Weights of a small GPT-style language model, trained from scratch on English Wikipedia.
Architecture: rotary positions, no biases in attention or MLP, untied embeddings.
Each number is 128 + 32 x the weight over its row's rms, rounded and kept within 0 to 255. Layers, rows and columns count from 0. Numbers have three digits each. The size before them is the row's rms in percent of the matrix's.

# k: layer 5 attention key, 128x128, rms 0.164, rows 109-127, columns 0-31
# q: layer 5 attention query, 128x128, rms 0.181, rows 110-127, columns 0-31
# v: layer 5 attention value, 128x128, rms 0.183, rows 96-127, columns 0-31
# o: layer 5 attention output (transposed), 128x128, rms 0.166, rows 96-127, columns 0-31
# gate: layer 5 MLP gate, 256x128, rms 0.187, rows 0-86, columns 0-31
# up: layer 5 MLP up, 256x128, rms 0.198, rows 0-85, columns 0-31
# down: layer 5 MLP down (transposed), 256x128, rms 0.163, rows 0-85, columns 0-31
k109 145:142115112103112071140132124166183086090142219163135109139158075138110099142135154132114120121124
q110 119:103089121124169126114164135120164143099098137088048161180137126106114090112123113105060123175154
k110 135:155146137101176027107197142102148166174126214180095138147139125100106100082098107098108128107135
q111 123:131123078119184100105108180103110099075083185121102101109109124151153147235119132151163099161133
k111 130:143130117114164124122150171093141161121151141141140146151158137140121142144069114105112100145086
q112 110:139180154124095113142126162112061129107109136115105108100130132190158120097138148121163154153152
k112 103:130121085105104107142151071161155153131110178159162118129135129089091114128119136096119028104104
q113 138:177118112178136128089158105095131089099139097162074118110111144127089135115116149095116152109115
k113 100:166111163149140089135071110108149161072091074111124120089135068201165179094120166147170119181149
q114 097:137162150137089137118155196093114142108124129151087171132154098206137148133101117136117098167083
k114 094:103137119100107172104129102139119150152162141130163165085134158142110163114194123107146070142193
q115 128:106141101112152186145063123097068173112138135135133134147100087102175151147179109112154129142080
k115 100:124115099138108171126121065058041129100107132109142111093160196145156123085140129174156115154156
q116 107:135125051110155112138074089067118171074148139178089140146166163169174101119212097101128129140064
k116 076:081087122134183139168094167099128109143115071101124095096151123166146139135153175150122167156067
q117 103:148107052130115156136095117086110110095130180156110125083147144184157136161128142117155163133118
k117 083:125101100134157123155110050062076129172135081138112063100108126123167128160237161155137126147113
q118 099:122151039164081156099150095201109096114067083123173165108064113149162152135136120069099111151185
k118 094:147131158154122196143103095120127160082135115154098156142122090121175113115136108192127147088171
q119 106:125164040119129130109080115105072098089130131178185137097147145149144134153184150093146139119096
k119 085:144190124137183147129145108124158114200165139091200164153141102103089110097136160129098159123112
q120 111:098123145118162094096108106118132112103172088129124199127154107116088112151131115098124090168171
k120 115:115108134100153069141079060081143124116120139155147149133134119094120100142144109146152055164134
q121 107:158137119139057201118136132168144106041136116164166166159082105140096087106174095122190141171084
k121 116:078157140185135115089115077140134129089138164096200219142124171111112089110105112103165150162134
q122 115:135130189091086110085175162095068100113101156103158106151152182128163124102121166108106172152154
k122 104:149106135085115158111191110142083121106147175140148156151064083104188148116134099121152157161135
q123 115:108113169076100122156144139123174171146138179183145118098214156108087144129133154116060116095130
k123 123:121146094164144166122119179129128177120144141098120128108111141139069137104094117109146139119110
q124 130:143115152161159117102105143156161101151114115129089107151089083106111127120104134114141197132103
k124 155:117120056174142142086142092136162128117111076080119154103081122098195110093120124117173126103149
q125 119:142040162110144167155135143187177188115074172133063107154207123141104108155140143145098119120101
k125 142:189082119063109170149108147116122117128097139090114144166153130127168101191151153115090068127125
q126 112:122103154096120099096146123202071160130158078148123141077117128145131119109141122092107141122162
k126 139:158115131168123120158130158206081137132160092139112182108144144156157150115153155182170150133119
q127 126:115129161132087069167130136181082092157112068138162074139137121066100134180147135092181115125111
k127 125:138141184140105150081170141183138053102122103110138134125145094126071111134114102098115123136151
v96 103:108106119070081145090134203079126090094189112141209156145132169106149165126108108108112133109114
o96 095:145089131175121148133187085089113141103047128117174190146113134148138119171126106075076123141133
v97 109:087135107086118063141139174156148120091114087190094141154136162087141106130198213109144104121115
o97 099:155135133167129107109141144164159177119197117142130150224128163107122070179178105140151138086126
v98 105:133115131176121074119162148117189143164149134144164078134117201166155140178123113162125098079071
o98 101:118142162036141094069085140132134126127157165075130134150192106156134216144168171140130131141157
v99 105:109126124152150092090143103098122099105118161132162133180145108115185115152143115126097131211136
o99 102:069099155098179129116172143128142131150066150147145164160140128144098084110128096094087127159141
v100 113:152071136149068123119158084120132168163071131103127116103151122127152161093171100144149128119123
o100 106:141169134144134086149093108127150117136133121203156119158153079178139084135162151202104130140135
v101 110:161126148099170143130129092106132170076138112143112144119133107149113106110157093122118068101107
o101 102:155126118172097150142129113128080035169136097094157112164164141061157152127162104179100149185143
v102 096:114120113118128159156150104094105105082204113136207128115146120135152132082144145108103086100065
o102 104:155097148163112118089023110112106109146062123110159163145097220136114076115106057127150138100171
v103 103:048099126197068184059149111104143162169150098127107154130156178110149160110110113194027118095152
o103 093:170107120102110099165139113133142073157076124113121089121081109151113123168133172131144144158160
v104 115:117113113095186128138131141096113105081127103091184086150131165140127145089125134163076076149149
o104 101:120123095128098127103200173104139135125144149183170117099094150107146142155155126151117110103090
v105 102:194096104159136162118146185118150099144146136099139127134056074089094195114116145176171129054111
o105 092:083155145117153173130143080139149122130111131110095140069070120166152070156111190204118133133109
v106 116:151111109120140163149097111130111127147216119119136073175171100061124113140082156069146150089091
o106 096:123129101115144086095169141081142121110120131134162151128091166133088111149138073154183114153217
v107 119:062125179151151142151143136106130121140065170126103130119108108106141180137165127120113122148014
o107 099:143140131104102130156154189115109096123197151182183116088155199115151129137115111121107155114146
v108 117:158165104154094081182109137103143124120191110128133079160146121093109086143196136161166150152133
o108 104:136125144160142159109071122146116093118156114116128142111193150031143134191170090152113133177141
v109 098:131094114142106174132102124115101182170188142127199116124166133132080144076114158089089107095128
o109 094:049164093132156154179149172090119074110087086110162113089110149057093157138153076170117119167152
v110 101:143125151044132156125159160159123134153208115110117125116115165226148133136158135181128108159196
o110 094:143096084150164087150096141129137115161085121175081145126131116135100083111082089114165132165128
v111 115:165156110126138176138184128149143098050090135106052100128140081109121158131141199129131099101142
o111 104:134151178141120086138097149095112149137176076146103087097117137162119075107070125159132150164094
v112 108:117125143120145090096118139132106107129106138114154057157090156168123124113124069097212144118115
o112 103:151137098156189099111180112169119107138126089130148187083144142127143132111147149131106122119089
v113 108:179144082093118112099126111098095095101075119133050167119136132187091136110116138133164118082102
o113 106:229164177116120132053103169110166123118163138093110099169172116129111118113177136164120126148158
v114 100:148124132129141068101191070139166114165160144134108143102088151189177113123141138170128080090054
o114 097:128151123135093129129142120149120143129199127130164056202090141136147151115142113079210171136164
v115 108:220123192136149152125093139155144166136074119146167162164145106090120141109115072103115166105158
o115 096:078102080108137111084098158090107131091121112143143136156126120131184177168116224146187126161155
v116 098:156103149128145145114106108122079084120145096142084104175152125073106127152134191144142119088068
o116 094:157159138121100151140102160106144151151193163120098144102112180132174089139114067118163125105160
v117 106:109116122135095120155145095159126152145187114102138119153090110049129093180183050115115101151169
o117 105:131154159099097115173105212139141147183147137112136114175113114098116117107133158110146133091099
v118 097:166097168117095125152127137121154046149110120069105136182196076130126108141051076110168173147144
o118 093:108137156146078183125112051117153128170092152196133129112123162149107219099144108167204141145148
v119 115:125091117080148115110120093146132173120143134165089147177093177120074151138127099130046137098071
o119 105:175144149175124123149134110126138088143154127061115114089117140134114149105156172106134119043148
v120 110:164125151137098090149132113104116182179118079119147096143045130154103085150104060121154114059124
o120 098:010131103107123124110167126155122131114141110151091111140159113161143098102138039143149131155134
v121 110:049157124132133086132071157176136091120103128122130069123128132075127144129107118142140159057098
o121 104:142130140060119155098184130126131100180179105129106182151103167108143177139091148128174112172145
v122 113:099127130080086125158079126109127167111083136187128070081107106041126125124064107151170108126114
o122 113:148129181133183135151156089125148166128130114073088123127104096093132133167119122185123138171082
v123 097:108083188151169171128159159166119133113085153134082089139072148122119134110094121106113167179127
o123 104:086128142156101086140129109103168085156200137155099135143164166169168160110179067114157071174092
v124 102:139131114104141064139097113104113162108126079092106145145150117156108153081114186112100130093188
o124 099:127122095111119122079178173125108135178193131164095113165182137136100103157089122133144149114054
v125 108:144115143131068103154132124147138172169085136123088187140131139119115132176086114119084119097134
o125 096:157128130100152137195143104115130122153133146094157089133087103141133171027073173132151141129150
v126 107:111116145107142122159183136152128006149096120169184116108139091129125085125192066170095085137138
o126 103:137170168154111108170146066113103133098157129110132061131129189111102136124091078161111109119139
v127 117:094136132168153121124107074146146126146134165135088134051143147113097108149137102165116148192127
o127 095:140078136132131113115113155163140128141158154144084134089119111093149172139129115115149121085242
gate0 100:135093071159196176145118078134186170099104113106064112132133129101102132121134147093154063156181
up0 095:044121131129157104124164113159176129087172134132150075161150127136123166173084072114145149181151
down0 091:151118098109189097148122123135081196109152133103047131121158168122152066146167094164136104118146
gate1 098:122152133125132119158108149117093172130115112182159152148190104083119189158158134103117178119135
up1 101:103132168172115137142068139090170095139119147154181134131094143048154125127148075156173134120131
down1 105:175146135125079150136154156084161103109085171096104129110132140116128114104172122167111042124133
gate2 107:197091150110179105140139154152107159144126129137125092170125125137144136057156158172152166127201
up2 096:198118101058165122125130235156137148162172079168091149131130139153148140111164141144089129177116
down2 098:116114173087177099110118127106094128189161130183120148088130158140145128110098093160116131129142
gate3 099:127129139096106183146107120130138108120138095100147113160107086158096157167145121130093177145118
up3 109:144156194131173203126119183094129139066147098103120083156075089141083142166116099088104119120118
down3 114:127078144108119095139101095178133116165148143123084093128106121138201105077172156083105111113173
gate4 105:147109162151151189101107085100064197137081134146130138171174102153123139166174132103167179181124
up4 095:141063152137185166125079113097118149123095104055130173136098119099121132120152106087135136078094
down4 093:168115144131165151125124135125117130134058131179129140119137102142108083150142103075213148120139
gate5 102:122121097114128132088183107079088101173175094118133129127091157124104117111088150143158133085160
up5 110:194148107131131079130171106069168089176135138121138170101128204033149143108158139130081141150097
down5 106:107070081139132176116142068158110136098145148203120125136101086158079116130134162141065163094136
gate6 106:177112120074093107088158129114116162051157125120231102201094167147077157155099117119114157108191
up6 097:145212202144170193160127155137146098158121158182107143131187136123127168088147091165096164151134
down6 096:171118091091169197194112183109142166091121049114083115131131111098086173148125163128115120125194
gate7 100:186201134119160110129140134151113206125134124159072119138121078128149103123088121161162159118121
up7 092:108122177114166139102123104129076104158121129113123108151123122137089039115153108094158116149066
down7 101:139149147157101172157094164189197131142102087076125132119120172132064168109134065146154102137047
gate8 100:127096172164094116224125135132082147106088137174154091094174146137149106100102135158080109159133
up8 100:117112135132147095071178116179163089135175121132137164137128099116114080103089096083155118104089
down8 097:058137142078071138129141116129141114078133115082083160175145115152174105168134197153121094116116
gate9 097:123133178144151115137148148156157163200081207133124189160167139127142064168121201175131147137185
up9 109:113099079130113129144107145151132171138128045157107068142149161138109148173222086092117066141141
down9 110:130123109117115120159110092131097090147146186087110149099131163075110125136087154123099135132175
gate10 098:143133056157174111145149215131120124161075075154124075149123077114094125120150128094125152116151
up10 094:116175128095168131152134122134107145118110069169119080120080138127099114181169124182087135111164
down10 091:134159168102136149107152162142164130102096151102157164153173140113195138143177130138162085135152
gate11 097:162102162124181101160151111148096080151090151157115045163129187066162130119069030174149157101163
up11 092:150113133135152136156159107159082099113104129141089099105151139184135202072126130112145218207143
down11 082:147139112127177158147187127132175096139094107139144170131130111084097093118161090123154119118140
gate12 109:175127158132126083128168124148117185175126104094103129103172086125166121138175121081117199191150
up12 115:105105055105134157140153117127186144148161138197097140193079135146066134100130106171162150090122
down12 101:150196142127137128125105125180082151184139065099191146111096141131130115103108157099140066131113
gate13 099:125156120081118102144088140163148117093150077162111174069096103085144084095107116096127141109155
up13 098:166161132152144113120111141121118137110084089153107097088169126127121137113057118134138120219157
down13 099:100158112110142162137145147140147152144126112167102138117181146064132159143148138133092133068134
gate14 095:073114073107179163090108122076128061121127139103156104131138101129087111171118140167102054123140
up14 089:089127127148168074176112155065119145104119142135139057086073165091106087160128079126140088135134
down14 092:149097149113142109116205196093179196206139147139097140109128095124150110059083120153143065118141
gate15 107:102128161149093072114100115145155057095100122081148134191154180174120160117186148153125133188143
up15 096:169152147111129140038172077131094100134129117188154128151155166146104157095089127103117125138127
down15 094:199085098144090133160129191141187125142113144121080110184139106123097080090189156180120097102089
gate16 098:143155138130110094167124099109103155134087092127153127136108112116188099112187113128119158088171
up16 102:122160068167118182160129163131091130116136179137119080163131146163108113189104166089125160089183
down16 096:170125122121120138175118175112136130071216118091112121151105121160104168170084170151086114122131
gate17 101:138129102162145154109139199125112179135111087134135099113139161129151154169086141122158139191137
up17 104:111126134109181094150093136161133125065102123088072134156108084142120117099146151053122168146160
down17 083:123122122108112091132150131117174082097139102176135115109120093161117212159121170140076131158142
gate18 099:135054170113075111146085162098139087082163137180109121163075054142136088100111113157123145112065
up18 095:143148114089148127110114145181156080126110105134071100106094185096142105153164139084124112104122
down18 099:115118125169131150111129121142108103104165104102169128104134156125149179162123136095118181113120
gate19 102:112127129106079165085139143156080187114143116115101196084127118118131120205153109098117119142115
up19 116:172115104120082154128139096148167138076112188157129105157097145160145124134149135097141123142133
down19 100:132169123102084116166142090155117138137079099158130111095138107141174100155109136107181097172115
gate20 094:155153124129107134158172165136146127144097081153069116068150095145115144094099095057114142116141
up20 089:128128117094136201120099122125104063088119119106135084146091106110137127158097112096137176144105
down20 099:205084162187025148147171169134150039154125196128103098134116198133138095134198133131120073143140
gate21 105:146137133088107161102100134156152156129149146124153128077154133145155108178113100120154136098142
up21 106:086142117099155154130107230154101129144172133153164095096147123162112108098062142170151166104073
down21 104:069177078139098171101089146078179149095127129116133115153127142046114060181154156097140095131085
gate22 119:100117085151151119105158096109114093195155117157064157056061056146097141128118139180135135090115
up22 118:134117121136127128150106077138155131032147089107105153147093146126074207176060131130097140129139
down22 117:123099103103130133119043129086157123164120145109169144103082159146067137116115102142085151077088
gate23 093:088130155060151152146093157054157103067146125157116109079133170120122178170069112200084129118162
up23 085:173108189147188133095143112112147129120157202113139142099107186143108142138080168161092120144087
down23 095:111170173149117181145148135117191149157072083101154111124125166105124138145195117083128209114128
gate24 108:098131130160100164117157121169097146099061107131084163124159123164128158105082140097141136138160
up24 106:149136109088123181134126132101120032083101115157201127134122109115134137124152152163129097172180
down24 107:098080092119176134152116142139149082095086140072144123118127153070158115100119124102127163136142
gate25 084:118100112137119103127142132149075055136124089138113094140146136134101135167121097070105113098135
up25 089:231202122133154144139134183104116177149133148154129175100088139122135094116109113133114152104150
down25 086:159126098166123090172123125124174112102137050142130114146107135104117129124107100127087171088173
gate26 101:149116153095150111088126091121104179122070162119114108155151147097070136116095174155141228089089
up26 100:098071125131120156138154136095152086114125127150131132136049119107201158187134145174145142160187
down26 099:126143070116116066104154116142142123111124175117101160142119087144149144128097178129065171113097
gate27 094:146172164198109144136130108156073182146134122091072114120066151132189102212223084108211137089114
up27 090:093130093128112086095130163118094154153181126138162140137122153136099136117097149163085152138101
down27 093:103152127069150117131082119132131107094191102114156126125087087135153180082095091126129119109082
gate28 099:101108120100165141156123129108120124083164125128140101085170145085122110109131158126143158107135
up28 097:108149114183107139100136119096135123143110152146170166062119115107119144104136160177175105196158
down28 103:074099071102104102122124137124142156154165128165132099184166109111132098146113141081157126095139
gate29 097:146145153060141148159124132120161086127120130105151093121114117136096182087111112064099133111117
up29 097:090149147149075135107175193139149117160064107103114103116122171074131101127122138179167122136071
down29 108:117126154111201164145144079166117092134128096127104123099132162114086125162188145134129119048148
gate30 092:128141130119164106165181104101123137155140040105079156112124081110127132193148117105146104127094
up30 109:127129172135209125162130119125040191141134151110116144159203143122100106135121120141111135119162
down30 123:091134118130148179068056096126050103127140211091102133153097133135109110120053110145080196114167
gate31 089:138162051150172132143120130069132150107157096105114155131056100096138095183078157115092150086079
up31 101:153119133176129099041100120069119173150096134149184129099147156100086060127117145126161177087136
down31 079:131089126156107060089122155152255128149129132132136087157147144115132128128150139144145104165057
gate32 084:145175186068153118113118143142171063093122153125130145179110148138100098077102127133168131103107
up32 084:091095101189154151111111133169240162148119104145094099157121090068149168147121105134168139108172
down32 095:114158118075179150122111087079099207155158110172167190173114126175154176189112128156107144078110
gate33 099:198173126172128168153140157079109163199110121138071128057164116142122116074078155161078146135106
up33 107:095109133117126095147141130124116102104107152197148112081092147149199130203135090070180125118145
down33 098:158164098109121118149172174155138163086134062171109112099121138156109101118134093145131122138169
gate34 103:165089086082129082080084168140123123114138112153131138115117086143144116121182149084101153118119
up34 095:180148142199135115099160116083133114110127144141157131121162124033146109156073150125118147113153
down34 092:153123116097104127068178166114147119126111166079121123145175099109110147161111180122096134169134
gate35 091:114168136112100135167108137091134159149063164045077133133155189127111129168119174121110075104110
up35 097:128115081169108113129124114159166110118165136142150082082180111187163112148125140147098112121118
down35 101:112113161172135084112132136183152154150124066138122156125115202109112165100097140107157139153097
gate36 099:127112151141159179123065125125149131171133169172157085142110142111094139230133141181142155093076
up36 090:089058094124146204122067088105163131109142115157120106102136132106097170089154123167156181099169
down36 079:174138105114127118150114160109107148183089197130096185110162123148113108074081099121114188148125
gate37 104:170099103134155102129100096160118074155124100105117165072110157088130146107148106114103166118103
up37 105:047123169108157134118106103110082168138185134174182115181112112139163112174118147134169105168159
down37 109:055159109155120166123128179163095121082152075140159082175190109123132118088154129149148081157144
gate38 101:171100090166147114142135198128116092110136139168145141133065101166156132098148134098139137136199
up38 108:109166112180121141141101129138139144191104139090075059139171138115118098133136156145105128173151
down38 106:130188152116198122138084139120138155151159093090147151091081148135157125124135095195145107148167
gate39 103:144139101102165174207080154125150147105130120092142092111143134110120155113094084169128109122149
up39 097:162105182112127138044125127147113137118137118126184073132107072106115150112149139122119134129060
down39 098:142047066189155157136127092129112102118130179129122110086166169147102110124075120138110109117087
gate40 108:112112090149109159098094112187131145101131154172142178085130156097189143194120152130138119090087
up40 112:124147116067146117111150137108100115125107126077096145096105118132083121027117097100172063122165
down40 116:164170133138136066144134154203115093133155154145147169117117151121109107143088121089116126124089
gate41 096:143122092156095130124148124152124145076128169063115123152150131151161087105098141072118175145150
up41 103:158144109162113204116101158146156074111128165136111114124149141136139099104119176069146157174140
down41 099:073146145172177123154192181186128099134133104165202111091156077163173125062110121123140130117143
gate42 103:207134164131125159106093139125136107120150126167141165118099078111103133157101136140148134130159
up42 111:145152133138182110120082123132121166113157126137087199155103136093153107147122170089119115099113
down42 098:172079153173133165085092172152112204154175135156119066164092119121053068109115133092093167168113
gate43 112:068096110131134155084110108125126096158126155162113154125138088149153142175114170121075112157108
up43 107:140043161181192153149089129143140126080123096197116084110149120093140138175151139141047106165099
down43 116:083134113167167059109145096131118172078155113173170137116116196078113130148152052155101112101157
gate44 100:115085121106090152059123121123110166106162127130122049161131141093106143142183178117071117069125
up44 103:120132141145135169121147136089110093118152165096120142131114148177116154186106105129119118121155
down44 108:117125163197154154126142122158114148112157139118171176127119151098155134097158120141139159093182
gate45 102:106124113098150083103133135160135145127124101113184171149139137122154173058102169100131110152131
up45 117:121188134160091123115146092154093162096061145126101150138116125129072091103155092120124165104079
down45 101:142170120143097188184135079173092159158128116131141145180129173177105166154121145181176105163149
gate46 110:105096134180107142093144113128169133113103111128158090080162129172089112122109149161149123091099
up46 099:119116094148085100129088181110116120128139125138099090073122126085128176080151132161161155120104
down46 098:144085139122136177142120082122080115186090119139132153119150120101118112156101162059139155110124
gate47 077:135105164166102132128139150148152079080156155144128157127135082196167143101145133147100091126055
up47 073:105191077134141140116158141146072165165105125131145126162130135128085119115067129132173112132157
down47 086:109139136125124119124099077142116092076150138137097113142142138136120183120141126113086115112138
gate48 097:140124079106144194098129133163169122119134119073098118138151153139096093164168133088143133156070
up48 107:140165171093140089087132107173074140180140106092146156153147157153079108108042148156108131118124
down48 109:141127172118113126096122045202101139127137138162153161106107189159132133167077131165118130139142
gate49 104:184091172175090090140151085076126142110189147178094121137090163138102134148176119147124074144120
up49 098:122092136154104107132157147130161099063185123103147165139131143132170108161183120113140118146093
down49 096:128057104166173124125145136124155077155089152155170103087159053093160132082090151114157130147146
gate50 101:140075170113117095178112142138127128160171107162056145104135139157099127106129155137131114114138
up50 095:136124093087129143163124137117171131143048185128133095145156157123099126130159122103161090129115
down50 105:121121099148094096176149096164167109080091137144209135109151128124108131079140142123160102175157
gate51 091:072139165092106140149089100100182112088171132142097127127158141141062079165117131101201108117135
up51 092:084160158130130162100101121114136155103168170136099153140095167073162119115165125164129150103136
down51 089:142108029135154137105096179129204113169121176103164165135137088118135050127179113124143124105127
gate52 104:108095136149143117110099128149094116182093149136153145131125085147116111129188079132103099127133
up52 107:102176131087123136159152139098147111137184136089127112140127154087140161163164182122151172161095
down52 096:143115162093120090110169150129140229126139068150148151109096108135085131128124169112137146124129
gate53 097:122139085108181143109076090100163116110181126145095129091107151089138112157113096155107103155085
up53 084:120111165067067110123123109138139123122133118147130139122156086162135182097121118172098109134116
down53 089:178135162125159133096105078170051088124081151127178196091142135098143141178080075107173130130118
gate54 093:186109130148095081157116121101112095106124115141186204066100164122072104111065130162156117084126
up54 097:136170150085124161077101135147111144137096140110106114110080114095133135132087137108149143138098
down54 103:133116097210171191177148138170135131100176116106156093191133115117140131143134156112102127165146
gate55 102:161094105059163131170115128150106140124117122154105125108058136093143144137082098113171105157202
up55 107:127099180171104102138167124137179166177167129141130100128120114150087118091099081167113166130150
down55 107:138145087129110173111077141093081115126180155141170152175118218123132124126152115143196122142108
gate56 097:120132172151114022150136179111171118141138135095129079120116082139149088135122141170143117159101
up56 099:177087098181142126132080181144104171145099131117098059160148129111097130097110092154074105130123
down56 111:173117086163141136130122103196150106141105137088130138109146132149182155153105115082121122074089
gate57 100:147118099120166138183105157131134102139177193188091070135120200140138118114155131105065079110149
up57 101:129098144117116093098110044130098139064080117115116159135147119125113150101175119106170158146070
down57 102:138171121127084150091138101159088123096054115126057069160143158093123147120114142177109050094123
gate58 098:156124075135091191095130198124152122164043124130136091154163114137108068130136157122089094094163
up58 093:144131088186079195075161121099137118153055140131123069110169132164111151111162145163104062165115
down58 106:064105134170157120122136133107166140111081101138123113116175120058164060069150157156191141084163
gate59 096:169103103193118122133098118152140113159137100157073092118203162191113123109134123151191123182126
up59 107:154087160123105108124101114115116197131152163194137091169122174123172197077088122185096038129126
down59 107:151124144116121086135137214078122158157106182093163108136106095089144110117107108114056133117096
gate60 107:121103120162170165130149144112124137101101156108142143116123100192121145174144105166121102142216
up60 103:107103091097097122142146128083103121084098090143081121128192157168123137126125166156123111124085
down60 102:176127147113097107131118106114178083053185149166169074150131139132085067132143119092131162151110
gate61 097:177096196153110130155146144071136037130189170096138133160129134118185097078147122136143099130140
up61 096:115138109154134141127126106082108145095101156143099109126178179100139174121116141162157101140187
down61 099:123105118142146181152123131178032183099148094157103120138151074185071126132102164133062168100130
gate62 101:104162170164117163143172157123135127090138120143164110136104068097094141116105116051086152074153
up62 094:140128160124086137185062152121179088137105146126132145135160207116089157109150150120159137145089
down62 092:113050094114110095099142061161139130120187120109163186184076127157112124124193113142102175111184
gate63 100:176087139164124166121112154151154152147144134122113099137154127163088140183085143132089148135114
up63 107:133128091171135156139150104106107088074154113142146177082169170085141122104085119143130139134115
down63 109:122102165097127143166136121095203137158164097145100118139126159106137159151116152147106170161147
gate64 102:124190106195139128144067167110155098170133101107126152102125129102106118128147147147065165077147
up64 124:163132147102146130095136148171128108160152141150198204119111108115140116157121129110139149127121
down64 110:110081198150082101152116176156180165131168117114106119064157117153072150116139123153148139133134
gate65 099:132132135169129155208155067126132078063106144160083157117116129097122117218057086189119091131177
up65 103:152147149182150165120131092171145121059114065135128126152144128041174154148044139129137126083158
down65 100:134086086098073157119186116100159127123099177135028068162140122167111171151150142121127131165102
gate66 103:169130116104154211123101124098128097092148128080109100107140129088124063153090109135116119156143
up66 089:131094145091144105166105097160164091154171100196130118122108152128201165138125141169173106143172
down66 091:101141159135152143134121085127070125112136120140087179145123134159178173124083103146142152065142
gate67 104:106138156171110048056152149119114097176154091157147143103174129176150176129147141098153107142149
up67 100:108090125095100166084127136139095151157110080175143142163165128196174149162086172079146122122155
down67 096:115143168142064177123113128123108152132088128102109132081154094166132107121164171148096117177096
gate68 108:110092084116158145169172184128104089179110157098139135077078073114111160168066101119142129134115
up68 108:133131155093082082121134194165130175100093194125133184146243139146152106076143150129102171155147
down68 104:148187169126092156112172105114128134084070075119147117106159123108146112113158127114126183100160
gate69 099:110168081187180172175140090142141150103149111078128158095164128141175120090131094084168115122140
up69 107:139076167120083172109114150097104137155134134207174102206177145125138096170156094150131133074099
down69 104:139148108210101148140132134172099128136098052126114150145143157081191159151148154142162109138155
gate70 097:175103144117123146110157126104161124122128174172117109184041131111164092138073193135137148140169
up70 100:103147141114069109129122117120117166131142150108119138134105110133098129136145084197142157154098
down70 088:129205122088141100122119182207119149146106070119155106133106123117136093208125139157120122143105
gate71 101:092106153122156108162166100109104106120124106119056156168180097108078118157129128131127135068191
up71 091:150075098176117113141140126100148130098158079209110073087200085117164132144111114055132109053143
down71 107:160057101174129141091078081095142116095182095132134130109110119136098114159123098138102122148132
gate72 108:131122097058135120089114162124143205093134157086112089127089112122160111112114151181159131124159
up72 098:101164098144089106144078169130116157184144109121086105177160133110142154096144156109184102148111
down72 095:128170183125088099098112134143126136070033120151157152140162154168132153106130157143158145173097
gate73 099:106097107101079074151111125126070174128169177150122173152086150118072109172137104175098170154087
up73 090:172179096127053100147145115162114096143110041137164105105210118144097174119114119114062142157157
down73 106:144133140089159146048107082103201115121130152113170117151106124092071042155123107071129095120172
gate74 100:122144151136123137133132153090154095169120140154130119129156119113157141128145127195041112108154
up74 110:181166140099164094103181153117072159134098039151174132155124190111193118135155156115137095105133
down74 113:056093163135142125103107143180096100140144135156145106105141113159108115181106143117142206124089
gate75 092:211189086091143105124104102135132046113076128105123166121147115095090120138122101149098133123142
up75 100:180145139131136067130149129085143065102108097098106122048147172159101134154124125121134107189102
down75 104:104153143100186163109104212115195125177141219102155107154146089154119105080141121090132130166120
gate76 096:125143173106091116137116128071132115139120095118096113167121111144172097167171113158174153123074
up76 089:118137099152151171150102140111105110163168140126158121143132118090172184103173153210089128096144
down76 096:126154128164113086115175152139220075138107123127161114118126115083150118088141163117137094109204
gate77 101:181193122113162114181089115146141139128132092141119119144160123096099134170190129105146117137096
up77 100:162081105131092062120116059092169108093118077165133120094146070076136121150107163177109126120084
down77 099:077169148141150127062159158073120213155099101156149157087171103149178143115065061134186192089084
gate78 091:165118146159164079138092211169151138183150132074094101172170151096151184157183163135141123114124
up78 086:114130140147085130080106104146191066143151107215097144119118160130102151133116131117093154106119
down78 083:160151130117183098142104164081187150158139138119132114125133130097078071107179138148174138119145
gate79 103:087118100121094119117141112123123073145138135127095165109179081107099156092112072104138119134113
up79 088:104144135100134128137070075172189142122105097169100134160114131144106111110114149129117184107138
down79 094:137084145167136111109111124203188155061109099100096158140087199143180146158100107108134164098141
gate80 104:146067125132100147144150152146118168062122139084210121149134114133163120123167113124229109088102
up80 098:129194063072101093129155113122127109110098135115140151140145100107122162105100159125102092141128
down80 087:142105149119093152144134161187102094085136105078196140153103115105137126132158129187151126116117
gate81 104:113058141167144095151158030119111108094095090104115154102163143110123142138094076158112102096212
up81 105:101079089121127140169147070118124129138175162141140161170169096125136129140099132132169135134127
down81 106:131129152163140149103099062150106104135175096103144171142074103127111095062169189157140121104127
gate82 085:116116094100140132141086148144100111119126074120108126071127107131065181116200114114121138160120
up82 096:085137119089176148108067139163136125081132078125110123077098103152093142186147084164148122167118
down82 096:147034121122199170133103109099191145160096140139122165135114125102139141112166108082149173079151
gate83 085:115141188170138125161150134084117085189170155127138154115214163111111088132127118111190103165150
up83 078:091181151129136143127145183130161171123188103132128100095105119130118162081132122101110148158152
down83 090:120140128136142147105094056158061088113163111114132096143137147155150197156149126087077164140124
gate84 103:108138136140139134144138151174144120094098076142123178148152100107143114188081170124189168132111
up84 100:116101150140099152096113142091101125142127087158169147145138097133094154102108150149105114104110
down84 097:140087121128142113156120135114104164179191154128127144170123166112109092144088187064124079146091
gate85 099:181188155198157089085154156159159169175098147054143172141094091139164103100151122065131126169134
up85 104:051071124113177158123136208102139093161131113145153174146152077116150164138128148120155123084096
down85 124:080094077130169119133158103152110121189119139176083143136149122093164138139120129157128098109180
gate86 099:197131088112116121199079111071167111117131124101107114152135055142122104143134074143175122164101